{"attn_scale": 0.125, "lr_mult_up": 1.38, "lr_head": 0.00612, "schedule": "wsd", "batch_tokens": 65536, "train_tokens": 183400000}
Each number is 128 + 24 x the weight over its row's rms, rounded and kept within 0 to 255. Layers, rows and columns count from 0. Numbers have three digits each. The size before them is the row's rms in percent of the matrix's.

# k: layer 5 attention key, 256x256, rms 0.116, rows 161-191, columns 128-255
# q: layer 5 attention query, 256x256, rms 0.109, rows 162-191, columns 128-255
# v: layer 5 attention value, 256x256, rms 0.178, rows 128-149, columns 128-255
# o: layer 5 attention output (transposed), 256x256, rms 0.221, rows 128-149, columns 128-255
k161 086:094127109104177121161130145117130111178077113132154157145093132109132119159142120172061141159092160158181130133076181123150098174139139147075122133120093134132122156147156128131127128137135149137101113130067177112134085160098087163144103136132149133148163112098106125140108093121135068106112134112143152122191103094128181129139123111107125134161112119133126124123142106138143138129112
q162 093:124150147146126135119166139133149109129124117151099140109099141168134112106138145180113101124160094124128139106120136140086160139119144182169149099118111120118158120110130169117174139133068078122086166146120124135103085205114136130074095161120135123126134103143112131133098145133169085121128103120102123097095092109139145117127101115137109136121140139136121147171116113148121077078113
k162 090:147147089137144124115099113145089161164117139095139112156124133117165179145113115113154139120116130146142110113174119103139089135130102084138112106100157124139126116148151067115103151109113118198103107120111144153073181161109119127100110111132112147177143163108151092128128114108101131135088127145159162125147112118158165112101129143169124082142126103133147142146111124143106131109113
q163 093:137120124142131158089137130085179144113103133152114153115178145108126134127164121143144114140148083120151156108151131123124131151138146076151146126133119087108092135136125123111126082106144050183130166102105146154096132124110117127144139146096134112138133129125140112127112132128106130156171110137122154132151089109120071123138123138139115102120161146122073140096164153162138171157097
k163 089:129130121135090112117179097133156166130133146157144116159140173167106102157103191122116146147126132140123127128140117118093147133158112133151138132137144137157167154073121107145137142150111145122144154136118139115155128091114135124108081116122099129122096172096141139069088144146109094149117110147098118139143123146128128113152110114096155141099082126079116098159093140103091148113081
q164 099:141133107144111123116104119119129189138127109087147161106130169179119152140124113104105130146163124114167144109162147145132146103159109118092147095122099146126125122112103142113106124138158145123112152144179120119119066112189150107148135113116173136120126108152109129140126140107118122116133137156168186159128161124137156158130122108160169114142084125091150176116127180105158108070136
k164 087:152119101094099137102155135146140151150133154093150127130132126128142098149129156110125115120115124108078128153119113142120083111098136142120095183130129116107098101089148132171132102148107094126142131143075144116156073139126098123106129110146072129109118108151151151085092129135151134098114108131102131102108140084069141082116169144143125088168145130126138179135112099151157150137163
q165 091:131121117131138130105091124168117146118106101148162113169146074123108130157113134141138160153162101100118124093153114105135132123153159157167121127138122095117143183108130109116095123140132110141180102140119111099150152088141063126140098095107105161172089092115113131125115123122134140109104161143105136124141097125078149160137160132130144178139079162136104123106166143112082113134121
k165 087:137138124158144116148123122139170134158101139129142139144131126155114155138122115066094148131137145154111127112094121107118155103100071135105130146130095113142139131167145134130112094128168174160133181104095105104130149134185139109097136122133114169109135090135126099131109082133152071168109160131133117189125137163116084153130122134157115119137123139131124142117119111099123140104164
q166 099:082103106127146138149121133101146138166100162106098127135154113132094130120154093145120099132125149135168110108171125135095130103135162105120156156127110150139120129142133119084156145162102185115113164142123137118099124145155103117102130079107129124069132119169121143153124103110101138091102107139142165173074169128171154092126112181132122078124120144171187099154145090092160159148112
k166 099:120168157089083100098101114144140138105139140124143115138120121143130108141171176116143108106168126127152124143152115122094065155114143129088150135181115109130128123136110167180140173123097119137122164132160175085142113156127136132121130109116151155131125136115147148147147106108096155162125127189098119113126104108119117131143119110071202122130135063104135117120136113141126124096121
q167 099:107135110121152146152145143158099172149129101091150075106135104126141128119102125097122116105114110128145104149148122134124153133132131113122090109158137096146147153079111157129117103143138110050114145173137141117118114137111077144140153142146136133161132141144137144126132164155151107099089155118131133154099132121169081099087126132151166147137113113100126108122126119186124185137133
k167 087:129105145130134136185117139111177154116116164113112139198118161141127165134139124100168123133126129106147114084152124091097134109113157129118103122095153118072128118143144114151157129163104102138092178158136120122073121144120134111091113150132147095134091135123172146118156154129121104102112117138129161136113163114192150129156101096118128120128118181122108136097150112085143140142082
q168 104:111149137067153114134131120149131106186150109141087154128137140120080109151119135128113130154105123120111151159137121128145142178129120110122119101156130133116133118114131103143108109097133104127135131106108148101135153139140141111135138140113139117129104099129131120102132133125133117135139143083150124204137142152113116124119138135120123162133142166062119112115128161116128108151124
k168 094:106095131124094167113065088118095119091151140130134118154101135103186133163108161145115144148153134157130125113114152134131152128152120144173106113152133094127101097097100119151151087125157114172091157164139092115132139132102103124106113143113100122151145150142147131146139117155133181123152081150153141130183125170133102121120138093138126147130131124088159171127087141149194101118127
q169 094:142186095197160165157137151143110135112123115150155122126102111123151089102111126154107169122148087140103146142152145150145144148153144134128136176113135095128120117163120086111133140166134109125171156121105101119094138157122141123126147150127123148114124108154091088105114155099101139150159107129086131154138131123095127111103116121083115148147144117152109150104117085103110179140139
k169 089:133127125137156103107129132174126185144126120126151145127100114115096141123119130106124144135103111121121131110072169130156149121099139123168140146153100155126139151101093149094109103140119149125117107129144170140126126105126136130109124066095142128134124155151151150113118104114113110063119121103127108126117105176169098162161150119135143104118109132157157130157135143163128152093148
q170 095:139117131111138144141116167143084138136139134147130124144128158081170129152133147115141120137127149123086186120138133120122136095130128160131146133098102122123115127100095142138142137107167132140175154166117125154133155131151164152128098103123169143133124166099138091147088146104109103117080131158122145160129104115108110133127119139108150123115106117109136120137142153169157137101162
k170 089:102091115146158126163147158133146138203139108143130144153118153095147109135128145136146106146152123106154079152147154145098166094124135150166158113127115114138095130161139171156132150143156170167118097154154101155161088123165158126119163129113094131142103127127136147144126119160153133130153110140131121125147097151142127092129122079184133162119165184131109127109136135137141124103117
q171 093:113137105152168145137138099110110116137093153122081108157126143139121105127097103131123134148108117164118131093158120117162128113122118146121086176134135121092099151138146128148126118139119154133090109154116157123109147124119167089114175168178116074139116095112164158153135117104161102158098103090138109135093139111137106120197158109147099162099138145145144152141122149114152099163135
k171 091:107177077146105155113136102098182161164134112161147117107084136095117141149148152152120138125141143132131090177111122141125174137133115116122164125143131117122139131147116148143125105035163116139105133081141146082074117157149108158124095121114100147145147145091140113120124129158137120130159092120162144123092119151138115114136158106079119114096176140181115119130149139118135159107123
q172 093:155141129108123125155148156117150124117127132147108144143145138137121145117156122148134113119128176193094153089154096148142098156103117196135098137108148134089108161153131092116123132116148212111126107125115101170149127105150119136129128113156120098123086143115105144180098113122149146122096134112162065131127138117070133140092097163115089122162155098124159144092126110111136115103124
k172 089:178115099147131118122115089108152117159125103127095146155139152136134157151186123155123141099099119107168136121142159138114113108140130143131153117138154127167141193140115158125142151100097144122160129161101104191104127120150115132115144149130136165129130122176111135104140125081111130172154148103108056114148129147115108135135113096145135111070121156159164125083160182165127120141126
q173 096:111117115123109108117104114125175169139084134167118135108119156148124128123115106098127112090125135121120100110143174158099076100106163150124116154176122098131171131096142124102170138138109120129120101139143116113128113169105118141119105138132157132129129134100168091168151145117115136135158144134166098118183118103114110134137122119118102127136149149134150157115147122145081113130118
k173 090:136104096116141116103157176118105092168152157158157131131063174130123114137127127143095152108142198097105108128165131124171119150113118095145139151085135161134113148115105133143097137139122142099119129117182130071117137107086085108113147124115142157151141134133139112096101146140077126104164107150120116121093148127092110087127157123139073175106132121118140110117115123095101143118167
q174 099:140129158163134080120087106136139123143129114125098111103114086162094167123122123142145108151116079113171143104134105116112144133129109112161125123100088116138098137082131131120111141176187144132149144130161101168120093169168085108112119143168155131119180142117143091107101174125124157081100124149123096124117129121101106125124133148126126131106152132132139104102133141125140138169187
k174 091:139119142131102156136122076095134162144102144159112129147169121169104122074121154113110126170092124115140131141169150128152069174105154138129177132114138119134101138148094133127099143084140153134106180160099119106097156150136136107104123101109138148135108109131106163118153070124179100171119122108136144134082119107143085151105096117094165125116126138131111101123109096130109105141140
q175 094:147095189128133129107128137103120121114125130135101104118145153148186094118085147124131157152133074164145134139125135103090126108134132139116136152102114115105109135098148108098129137124131160076142124082167149104136083162141053130112129155120102112143118076086120185186175130114145157116121145109157154159151107125100160118151115173101077155139161170124150113142137119110145149080123
k175 088:149173084128172090129114076156141127138087088156118126146100114096144106117111133127186149099133212103134114119135118142098146146106091092115149089115089157148106142184150129163127149138064142138133129117114130119158144200123126155167106117146124098106127123138121108181136161115153150107140138129148148070141152119141151156090116118149136146126136144120135114121114114116128120142162
q176 100:099136124089108172091134128080138125134089145149141130138138154143120131126116122141113117073129114151125122154090146134146160128095163146123119148106117147152078127122138159117162125136082124088141151124091124116153131134155068137136148087123169111141095147133124134106105141132103172120120107138134126141123155111150183170119131185140120128157128121136113148127125140118135099158161
k176 094:182130139141131105163148098136112134105133103129133161127143131088141108124141153124117077132120125092127117113136102111140138144129138185158091165143095081112152133110157125133088118121122148125113090109146143114126134146154068150173147176084105108131077182103115155132138111144106096135134135109147074141147136105098137083123163119139143126139134106102132133138133089132100127105122
q177 096:148132165123138145158128125154131096145110147119133113113151101131122131165151138144121103119106109168152116106090150145180125163127132095138130073113153116133117139117109106143131066136110144147137108132107138078109120151156082135146120115156136193123144110173122119142146116110134169147128136116135131141169162157132165138072088136137101129098122085159127103149139121158095120129120
k177 091:127142124105130080120111157134159109111108121129108129130128130129132146087158158095154099144145158092119130130161178100146180137128134129131102159140117118121150114153140114133114147154148134138119093112117129102136137106081137094108094118107102100125157152128111128125162101101133085150079118124134117183109133109179101084124132112110168155132072129107130111090096131087091054119150
q178 096:105147127128117115132097097149092123148122156145120128085130138135162117146151128092145138154096104169129096138111164147133147138151126128130146157129102080114106088107127097120138128147181110130134115097159139161100137118111140157102116148187141157132129123158094097119172117164103126123154137100118142099152096125140154110178113128143137156156139139145161130154113109129133108112121
k178 091:118124105145083116135176135114102137148134147097145136127125149167109142133121149113083133108155121140138098120134144147155135141115112124094128112109104103098157178171157122109176117111115133120081167118195097138148115179107150089121130093130109087080115174189146134118109127103113130149115136134137149109153143125123086125116150144106154139066142152115150139142125132166132140077158
q179 097:166153152113152122132168098141121133154135165179128127098092110167132175120131103181150115115176122118140136132138146123130132152133107127156098130157134143139154118084112118132104125167118148110131110139100120158057086131117124100067163144114133177132104143149149118120127138131093162117089159137121129123117100123128122096134114168129164122147147131077114101102153177140153113117145
k179 086:100121111128089099123109121080166096148127146119157125121138165121120104122130107107137105152116143141105094172164122135127153129135134108118137133131133142122090158167094097116146111138142148141119224154133100111167160068084166114156135133119151110159118141134182129104121143142115087140118087144131141150109127087073151132144153142095117136139128172140168150106126111134139165149139
q180 096:120107106132104133104147150167107127120097138133140091138123145114155087103081145128112127140112118095133154124128111114153121139146097121115119112126119115130136154111141096154143097151095127149131142134105155166174124129129119159146135140144066138146135146132082126123124127079141168106086089160107152078153151137157119103152173161088118120174141115080107087139087132130118136143137
k180 092:115141128105128127155152109122160152169188125122114109060138104147129107122108093107147138122095175140160102147120116114131142115130093112119103145085142132128092121150108145140154127156100148154113167139084124093138144087125121137133118178166097140099128111132132133137150146117126130129111147117127145108183107121160168141152110107119161139159139108116092128108144145096207112102065
q181 095:152187083136120125120130126137069090166145120106173115131194120145145133119162190130113150125179123150157137140095130121126122112121119165132101101162106109126106136140126128159134091117093120148136089137120118076125152139116191153107106110140125130140138106095125091146110140155123088130099176116095104139136126123093149124136155115113134118159118152112098135138108147103106186173118
k181 090:098120147161130121065095182179167081134152122137110092138137124132117161135187104159138114100081132142091128179127157103158185137092140123154135161110127113132108163118133121105150114136119088135113092148096135128127128090148099138120101156105153110124171108147122116135112118128091127136143115107129135111117099137121145114114126109118155132200113150162111126105134130128163108135132
q182 088:156133085131110122172154122150100164111088116137169120131131141109169103139072142138111100133139140095205073122140104143132124124160122112150176106107150123123145111121171090153134147159110145138100105193112071090101125164136129207158133118135131116149120195168111108160104160105138145082111115130143169147101122096153127164132122156127138147138112131115122117081169137119144070158117
k182 085:091106087124168127133157147096168114090126165134178134085120107140112139154146164088108104111089131105125135116131133128146120108176103157115134134154105088105109085165148131111112151175134101163166146089159088121108124127136097131104163123116148144128147112111159172130133054136130132125164146105165117144157139126132150142133125139165151096159144119128151128131120120149101147130076
q183 099:178141170112140135119132108134159133137153150140169123122182131158106087134169120165133096134100106128128165119084157132136095094160110136114101109149160069127146142123117135146124078128149125135138125169123155156073093125144098116150116117127103139090141125150076131108117107138123117131154107162113146157127110127162108096134134104129141128145124131160119158092103148155109123086122
k183 091:109142149122129124127130138145105149159079099126116115131082163161109162168123126126081120164151124140133139142130105109098135123155164105146149166071105113123113091189102132126099152109129106098104135133114117153192172091132124144121123176129094142097183128115120117117091142120153114153105112149142175132144116133131113150132167127126111118113162122130109124099100090124114147113108
q184 094:130117139146158113089106122127145109155129126097114090116075122145130145165102195123153176174129106074118138109129108140135141149137119146122140113109089126161148100115108123168109131075120100124087122106145115141156112144115130089093094124124106147128056133083156144134146128107147080086160103126107137158097117156168136115089137093139082155144181147069141147089093138126079126151117
k184 088:112177146131142163136072160098112150140135131169122155174180127137074131139089133129100178128145134152127103104156139115115128135140136110117124139165124100183143128107140151118086152126149131162089151116092140139105126146107079149139119103142132124145123135109113140114087138133078123094132159120142107121116172105129124152115137140136134175188088132086082162157121139147126148051149
q185 095:125154150160110152151147100110149075146128140193166115134137113131077143151148143145131123137066114148089139116113104109171122117155123133092160132107140099120154141124125115143135161132141140138141106108124144163142118131160116146117166140128093133153165108110148145111110084146131141104101073111150144116129132162094137126145152172108126125111115136156131107114137115160110167143135
k185 087:112132126147129114140117158110112134099149140160133141120154157099187146106141149137135138127086135116156121146120156120094106097149140129145120093147090168119164144136118122159103155080106162148143133120125111109139160153147183115098094109094099149108139162148129099138137182095176110137123138138128156110152174118156142156138132105161131154128114121132118131156117099112166151135157
q186 099:121151110128129132090085120132149172135132144108107121118144107156144119101083106118112072135139155146131137112167137112113130171095189140050139110124103096165144165085124141138131144098107086147116124168122119142112137157103137124122113150101138127147144141193106133111097112131140124155158112084158157152132143146051121114142123136173142159103153136157112175126153128128180133090129
k186 088:140121130142152094145160078132091117175119165112179109140150129096143131128138121129123126118188112125130163116148129106116105114076078126109096116108113075140105143113105159122146120097137145156131132143140164097108160089139126123118097136156080144114145110115121140085114160131117128120132205151090160098116142152112139105156118123150114132105154098154160133095149126140112124111129
q187 107:149113130129143108183080107123104130095156138129114114139108117138163114164108148194088130107138126140081091137141087119123137148102089097109132151104145149122136097109126103073127164170159113087127143164113141122142101085117078147156107149125155177129106099098146106146110117124098099079172151143135137134173139146126086105129134110134126084142123171127156120116145123125136137096109
k187 099:096075121141119189142142142123112105115136078136145135154121137132125160082118113160135111164127135102122093108136121153171131097122106101121158121142111181137136145118127181125131133119122107142125151113116112147148154166139125096129194092128119134107087117144157155142134189133134075128139140112101142128144173088138133111137097123142142111137149095099142146156096135128110144152130
q188 091:066120153096113181121118157103160117099133124139182144169113147121103158146115130103162151131104091113135142129143134186147140126088130078117136118141147086093149132133093166110144119133138129128142169122077114133136069084132117167120108109181126170136098137101154117155093132118121114126124127150187120159110114125111095119125139130102095144115165109147096123135128160141130145095102
k188 087:149140134148107107111098125142162127147143167109120154128137145142153103085148107120141108116166176118110138104132152094136085153131137148150127123084084173157136125093132096154109133133155118099081100176120149131108183148128135127118116153106097120162125127120138128129174113143113140153160147111074149169172158135165159141106110144115114118160121140104130119138150125126117121126129
q189 095:137133132109077128141133117118123135120097175114154136111141149155104161118126088162118129145121119115146128127148118127125166185088139102108105128125132140109144155144123073134135142141175167123101131121132133188110163083144141139106128118075106126123111134124113092142111195170167128152150110135111128199142120156155122148140094076116120114113098144122140145125137105090119142103116
k189 092:141139108127113081108147110101125145119134144096116109112089104132127126128145138116114105088095114145127124075156127105169139130128121180143102112105100144151117161147151126092117158123134116116123182081123129128150103126117115133130137139155126133154142162120095125092107107141135156137176095160136110087171148115139069128161151153134110159146093125134131121159162162148146164142122
q190 097:120147118095187153159142118122156117129094155108121145114115136153126154140137148096117130150106154182179081124095121147123106135123126167112150133162123118130112137115076167133133123140138129138149129101132138192108083159142103136106149162115095157120127175140110151110082116137110133100121147141108102108138112144135088117138118079194098142131122144097088110152143112135136113091105
k190 095:126152118155129112125117141145118148134120103107134087107137116132122137115108107118170133097150125157162146112126123131091153144120107099103117155143119105166120144117108100134085112143125137131124115097115134137112165106097096099099102144170139101094129155106128117139139123121156142179159106149129130146096130115125151126071091119104160068090120144117122137180111138109100175132113
q191 100:110127133109174121100126113115146122141116114135172125121160119122222147106133115127164156161117136148110129055119112101130080132124121160145105115106143112122145138119154123095088135133099102107132136102142126134116141155106144194186127133088126157110157138110112139137107110149127059134150116130133150145096116109111120090135152088116137122118087114122121164119177066145131153117178
k191 096:095112171074115129120114152102153140137129117143165128130156085156117140192170133111117110085114134164096121121146141097139090136139115071114156162140121135152197170142145086195113108092155120105145125151156148157162133125163148167117158112146100130139096135105123113109135095115121086114145125092146133109157127171118124141114111187139124134160126104155153108114128107092118151147132
v128 088:101140097128142140069097081137144170130106119132113174127109113107078100157097114153077159153125161147090129115124137144127122101140115082135075099213103135142140195131106121118152142125137143115088113112150139125141130139149130184123123122085105167129128095155109131132135134102116147128173133111118098151131141096120096119106102128127108137125092122155160120145132147106133171105173
o128 083:080121077146111144104149109128139132109149129142123095086110114140133106185111117122118098119124165129148101127118134130138152104104129133164156138170142146120094190131093108148108137150122109157134126144135150141163126153141135125084144129120096129136105166117188128092126102116115180112150121112138082139143125151096083100110126135108100134113145112171100096132143132108145125138124
v129 078:096152076084136117144109142108100112129095146121137142137096172119146147151075094121107169126111127096133157128148130132113099165117162117144135128155104117104139151160125134105104114130138128160174110104132150158133091138149115137161147147144121120069129091147095127122081124144110068101135160140159108161118119146106109142108105128127124112166122133163104125119168097136120129092128
o129 082:162124129126072139138129087111115157100147153163133125162095127134144091064087132101120160116098112122126119149127157129108144123135165120109106108146105098103097104143140119136111144110145137134098151157097137173137126131133178146140133119139079140089151107112153125147116097100123117123113124102114096117136120141121139127122157140081145114124168143167155115135159129157136115157097
v130 085:115091092084122107115141113093132114135130117083104146131119139096147140115107108120088121136148131113146148150190149180154117110070129158140174128131136163052139143145124132153137111140160130128151108113069139070129123113069157095147135129153107142133123119152130163125133127134121121106167142118097142109121133106111107134118103127099126117147144125142110111152156126112185134146084
o130 086:118133137141103144093125110140115144136132132094156135149140153128092091113131141132147139127164123103182091133157127135088120138102114126101163115117087129131135106109132077134127163172099125153141127074092152081115100174141120142168130156096109115098134096160120127102178138105094097107138102147137115081150110134147151144146121141110120141091160111126106146116127135172163156158106
v131 089:096148076137122126141131117118137157090108130096188108156137132135143106141128148126106162159155135122111153157088148185135131136113140137132160123108120107117135158098153115082146094107160134153098091134078142111088091106113115116142134124155117136103152163110120150146123078153138073132173132106128111122129108112145135111115140169119129138173135173114126132118174122148136097128112
o131 088:120145142140102093122135111121121147096116109125180122124148161108105088107078164120132125169130122054145116112128179113137134136131089144133137154129094156163105114115143130107168125111106091142110130167132127140098116109153125119132120144160122125097157158127108172130107101110102073144160158116129073117150148111114129126074103119136157158154120093137165120152130170165105126175132
v132 077:131114096124134116122138067176140145138134120111098101094121109126123101094078085126143153106130146140152127129149122124140111121117129146147129164142129177111137140133167152137094125151110145140138122108121178120129123135134160106127154150145175115135135110160108140108184093150171134184079109117141171125115101111124096183143146110133124123138178142111102107150106101120150092077110
o132 083:119119170117104131147168125180122148064145105119148111115188147101123091098074136096156146103153113135142100131146112137136050147131098138105115159115124144140113112086167147153127170135133149163108116138084135093104141095116189127144187140144154108161135139154144119124149151155141113190093151117121146135131092142095158133176170120127151096102149141116092143183136097155132135157097
v133 081:153049151113144196160146120148181140151149122156082111123140099127161140153124114120125123123123131167129103147132112142116128139122110128102115103109129121080153160135164104132135163195113160117151103151126144136143139136096186155137133077076116103130120109108104129131133097099147120186095147178140095110098098134138137130162118125141124117124111129075105152151131069162130146104128
o133 086:139157135088119138157147149138161110161167163162167140119142127126185153122113121128126127137110137125082172143131120109120100118114121112136089086157087126165160174130164118198133118104097142122126084154175162094104154147133103161122150138109111113141117167113150124125141117135160152147117113177107156142153118096129135132137134117131151071177116095084107127114113151142104134121139
v134 085:143078153134132138150124130147122103099115127112140136095133085120148144128103086107138108105114157104143139132095124109153160079117127146174144138128150087176124075140124158123153122124166173150151133128148101138134162121172145134115121148155127138117137120110149110154137165164074112106160116113131138099100070139131124113111138109161145140155160114150135159094146155122127152162098
o134 086:130112135149080152165125147134114091140149130129155108143145056125140106130170125108150129129115178096159161149093157121132120117135114112148120100139175143156144096132120172133092169152149139121136151142114111109122158120138122088145186125157186126121169113102160131093142115132077137132151109093156168081122148110117125098100139134154150158111133130118115124123141116156115133165090
v135 093:106130134159118133146172138174115121188104151151176115163147095120168161102142122135138114127141152102094162121122144164162164188089131154088135147091146135170111111109096105148083136144116141153107132121112144154119116114135112155078126117140118163148161123122129130108115159154135076119086126115109122147087097140106156121137149132097149142128125151105121150103136102133116121105136
o135 094:128114152121123135139150135162126107135173110148134116119095155074173167162170156118144152138149119139080121138129126143162115115150136134119128124120132129168105145133115089137125104108110172126115090141143072143110108128130121165094108132145110122102112122117102119137079116170130070134136127101107068145136135148149098156076161123143107135141076131074122172120146098134092106107118
v136 080:135106133096103100104138143153161102090139150091143137163147125116108168113133089102094111092146129123155135135142118127123131127107120136098177113162155111181154085166164153123104142103128154125125144139126129125135103160118129085104127145131155064117113158120109150103168141117116145114122098141143125117095127139106122123083127131118120164129111165169103170088174068151167108156123
o136 083:145129182127090132126147121127135134115145089149173145116173121143109124154147125078152116110108118114098107131133134129112130145091136124155135156131123100130120063104124151112100116147116065097126198093125109083128125131093151155127133152141172150132147106168097134112156130138164096125158100129144101109115144104128126138133132117116126157137137107150098149097112088187150072173153
v137 080:131146088124158138074135114100100147139148095121092108157105115156124097133113155061109128163123143105130162154120111116121125148122099078122068137114128097155104106130118109159145141111159091116101124147155147118152098118124084157170136170119121164148111111133122117122091110114125142148148178151122130097153124134109124101129114113085138106142142126168130139126101137166120124142165
o137 084:135159075190163126122109118137095110102076100096042126089088151140138090110123133097114124143164080101147150134138107162133111097111117097175126155116109143127093103123139093150143148131171101134104087113158131099138102157135092123127143147102110121163120118116129119128140126112126176139163137101156112145084117124119154119164160080124128113145172182137149113150160133127122147130137
v138 101:133114132090136100124124089140134092149130105143149123105136112101120104077099150126117140151078136095144120155131118115102117117119130145102132144161119095138091151126107127139122168089126121109181136160127133134138099147130109142127154140105150151140134082095097109115163133167125079103105085123149108121132151142094119143121090142133109155101121133146146075091151127135152140144122
o138 101:122102120157151147135140109150150124149107112139111072099173111106160091144114132104157123133115119115091143123105138128103145089133123168120152117145110100117094117122144112130113107122144139092175102121120144151145162162136097145089099095136135122158145109126097076101171126141145124142131081144129124131118113106095163139139106103125140105109128141117090144119159140164122122145126
v139 075:099155096101078137108120123139137130188130119126132148105158093138109072124090172139135183131115096115171129156103136119142160092159134136127135119114086051098131103127133157095138077137121095113122091177149095152070100115142119121124094095145118119124140141120096102130103119109118115117148174105124090101148089183149123103099145141134158133161111131103097138142118123086113100087111
o139 079:107138119154098103106128149146129117129114172100152115124114113137146151103117127126162164149111100094136137158165157115125115121155093104098124108111150103125135123146174159132130109146187134098116100168143134111108125109097109092123084083113125134113135123099106130134129125075092117149155132172136116093082117188116112149147117111123110153178175106135118112129169149081131149124113
v140 092:127153170113134162078106166089141130116122109148119105084145146124146134116144156094095127164109180146143129156101128181124101120103133098119110121109115120109097166119118138106129133095125150163139118126152139122122104136180109175144112136144148152088132179122125113151141141120090149112167084116110106069148109112149108134108153141155165136120097127130145142117171122119136111110126
o140 090:110122153120125137107103135128141178139067126171118126130173126119103122147121133134132103149159165133153129152145131137124092171131146089121136131091107120126103125089145133111100100138137107119098128098119141156116120113139144146117128116133159129152137152123112116119162162137049154128158109077116143102164158104111099124159120138159132159136122106169168140121112117142126146145117
v141 093:166148102127115113135111118146135195131142132119170147170128153190101113114124135116107107087152104105150126095130121103118113105143140139093119139186091103147130125151148128145103170101136145105133192165144179148152105172163066122146129167116111183134118101158085119134116161142155149173106128134137127148121106143105122126120087100122098111152113120116169116129089137114104118120140
o141 094:113139098100142152131096157141139160149123142107093111114110164117119144143123084082098130153087121145149129094133083137122125123107139172146152151169124147156137163135153121129085137103126168104133108134082119125105136141084100130103112139125138162158104144180135131133106111135161140151115107134121127156131137092105098135109108103095149110132127137131133094156138112137169104143133
v142 086:142114080084134120107156123039096173125131152155122114098109178126103135171115116132105129147136133092120103113096119140106097086131165108139136130091113189131127160135150080112185119118116155145139139136139130129149131169095101131128138149149118145137148106124148115157155101106131116130157089126088188108121133127094092177130087126131107106081155174141119143124132101173118120095128
o142 082:120136099115094108154128167117124141114120145109132119139127145112126119132110094163159093157133125111182134131113111092059118152109099082127130114142089202136121089110122096127171148126084109131124119156122107151131171160156094168151164133144114134176104160136129108182169166136155137163148120127113163090127149126127155132120109139107143106131154125171147139099132096154129145125113
v143 082:135098109125116137094111105103135080084144087115134120149104112099169165135123170171152157145143137174097132141170135116083150147126120135155173135108120115157152106155144160142155128117136136129137147077139148142120162099101164128156126144126068104118115132112136072152125102139095110125106109140106145122128148110113160142134130097132124122108157063075110156087095082118141141164141
o143 081:154146135174157120081114126109161123094141093114094138147112131097139147100168179136141152110110115160136143137149152089116173152114131114132177095140118103082127084129156119195142137117100129156109173124165148117135136128098161122125168124151124142114128108087142099152119131121147160118092111159119143147124157124107145119147094111147128128156141119111108109132122130187138150131153
v144 085:134137111145137125139111129160084084133129134134150138119158131160122125133139156117108131084172137102114118129111150151111113150122122137113155111130109137166116057143127124129112136118107110128126155123137112102110095145114077142133132145120137162114151148133137101120132197103097169115079133140147129178075126111130183130124140113140123134134070162111137158122131136118081141133127
o144 087:152112172122120118105108135155112120171118155122117122140160180122093158139141079172074146100123136109097134151117133152115130132108160131143150098095131132161148086167118123133149144125139125126137135127120070125118161108080158078118127095133156100122117134114138136139113155139127102109109153181126110160131152126107148181137169123129154141137105126146141153173131166089116133137104
v145 088:086123078109128116091126119083142107112078144150118147142109120072142116152086133170106143088118163090119180164148127120137116128129149142123101138139122131135131159122117156141115129140104119134156112160130141117124142153133169134149184169124119127142110144128155080094173096142091142074146137134138135108128121169135104146155142150126177148126153135156122103120133143079171109191107
o145 087:121133127148135120142152083134133119111110140131112135150116150094122106093137144159115095095118144091134091115170111113137130122113118109130110125127120106131090076125108145113116103147141113165089092081105118165103100151125134103107165115101133098133121142102113110125122140133104175089119132129162154155117151114119116086166147098138137150095136107159104109144140137105174147210113
v146 085:157104125155098127142104148172129110116112156102143138129150136113135133110133131151143089113125103095125110099160129120135109149133128151111152156117123135100115062143149128153142174100129108114112126137146142116140100150051104125092139131154143110139109126086184114118159134145091087188100142104131140138131129121134137120139135162077155104121146145134097123134109118126128086134114
o146 086:188153144128096158118172108137116107130114124114143181106134168161094126117120146097143148083099113118109130112116125150140131138102121128116088105156137108115126105128161085167083169106129153112120096121111126171152088159105089139129082143110121157113144143107152107116101148171162076163100146124135153112067155114123139178093133171134154130139119132080124119139133104136106109107138
v147 091:115138161151134158159107159155123117121133133147143146191141162123098129125120135132139098125169121147167140114183092116177171120084063120092129124117129127135134115148099176125166082184144127140156098116126119086129132095134097131132131104123115147150094103185156145135138109122149163114131153101107160150124157141113131135084078127170140087104123152089140137133178159109129135189132
o147 093:122166153117145102123105111123099106144120149134139142192140150122110127152136147139144133119161137086157135172112106094147129131109091155104143130116128119126136155148099183093158063156124147148135176151120124118136145092147118128144132106092126111094098100139151156130157099124132120131103148080111136171150108162151154181159119150128113108121112140093132156118166150121139137109118
v148 086:101108139129123148101080162161105110128131166107169144164118151120111124118152150104122108114149157056134150147177123147121147135158054115162154103156109126114149098100131149150137146148119086108156128147107134152129098172146152096160112150144174131153111086131118133105140127168133167103138163131147148138122143107134121095150107093106142132111120147054114144087149088124154118134118
o148 088:157097140094132104116165119144140127138144111165131135187111153151093130131129150080124128116147136089160124154122114177151165116087084132145123107163138085174158067092114137169109113138128109120113157095096147105117136099124130114129065103120150160128137121176086135089107118088113172186107126138132142122095125127103124161147098106118141094098130169076134112111121148128128118120159
v149 075:197138162123102113157087118138105126101124139133174116141158088110085080134089171104125093103127121071140146106149107060077103095154118138122064160124126156122157123146133120115155120114117145092121136166131096106131137113080128137127143098110122133125133111126139131170150113138125098096094145109116111112100118151132127102126136160156151137217099133138123138144113131137108122137134
o149 077:136104129113086088140145154139121132135114184108152135124152115136150129130159100111165172111157118118116147182117111101118111158125124101171123120096102136128159115128146115118133103124132130084178128151118139150082154098091103140117140110143141109143115134118175137139200089147178115084130160172182131129064102127128100116137125129160139135179138194135156150159098130158134132115118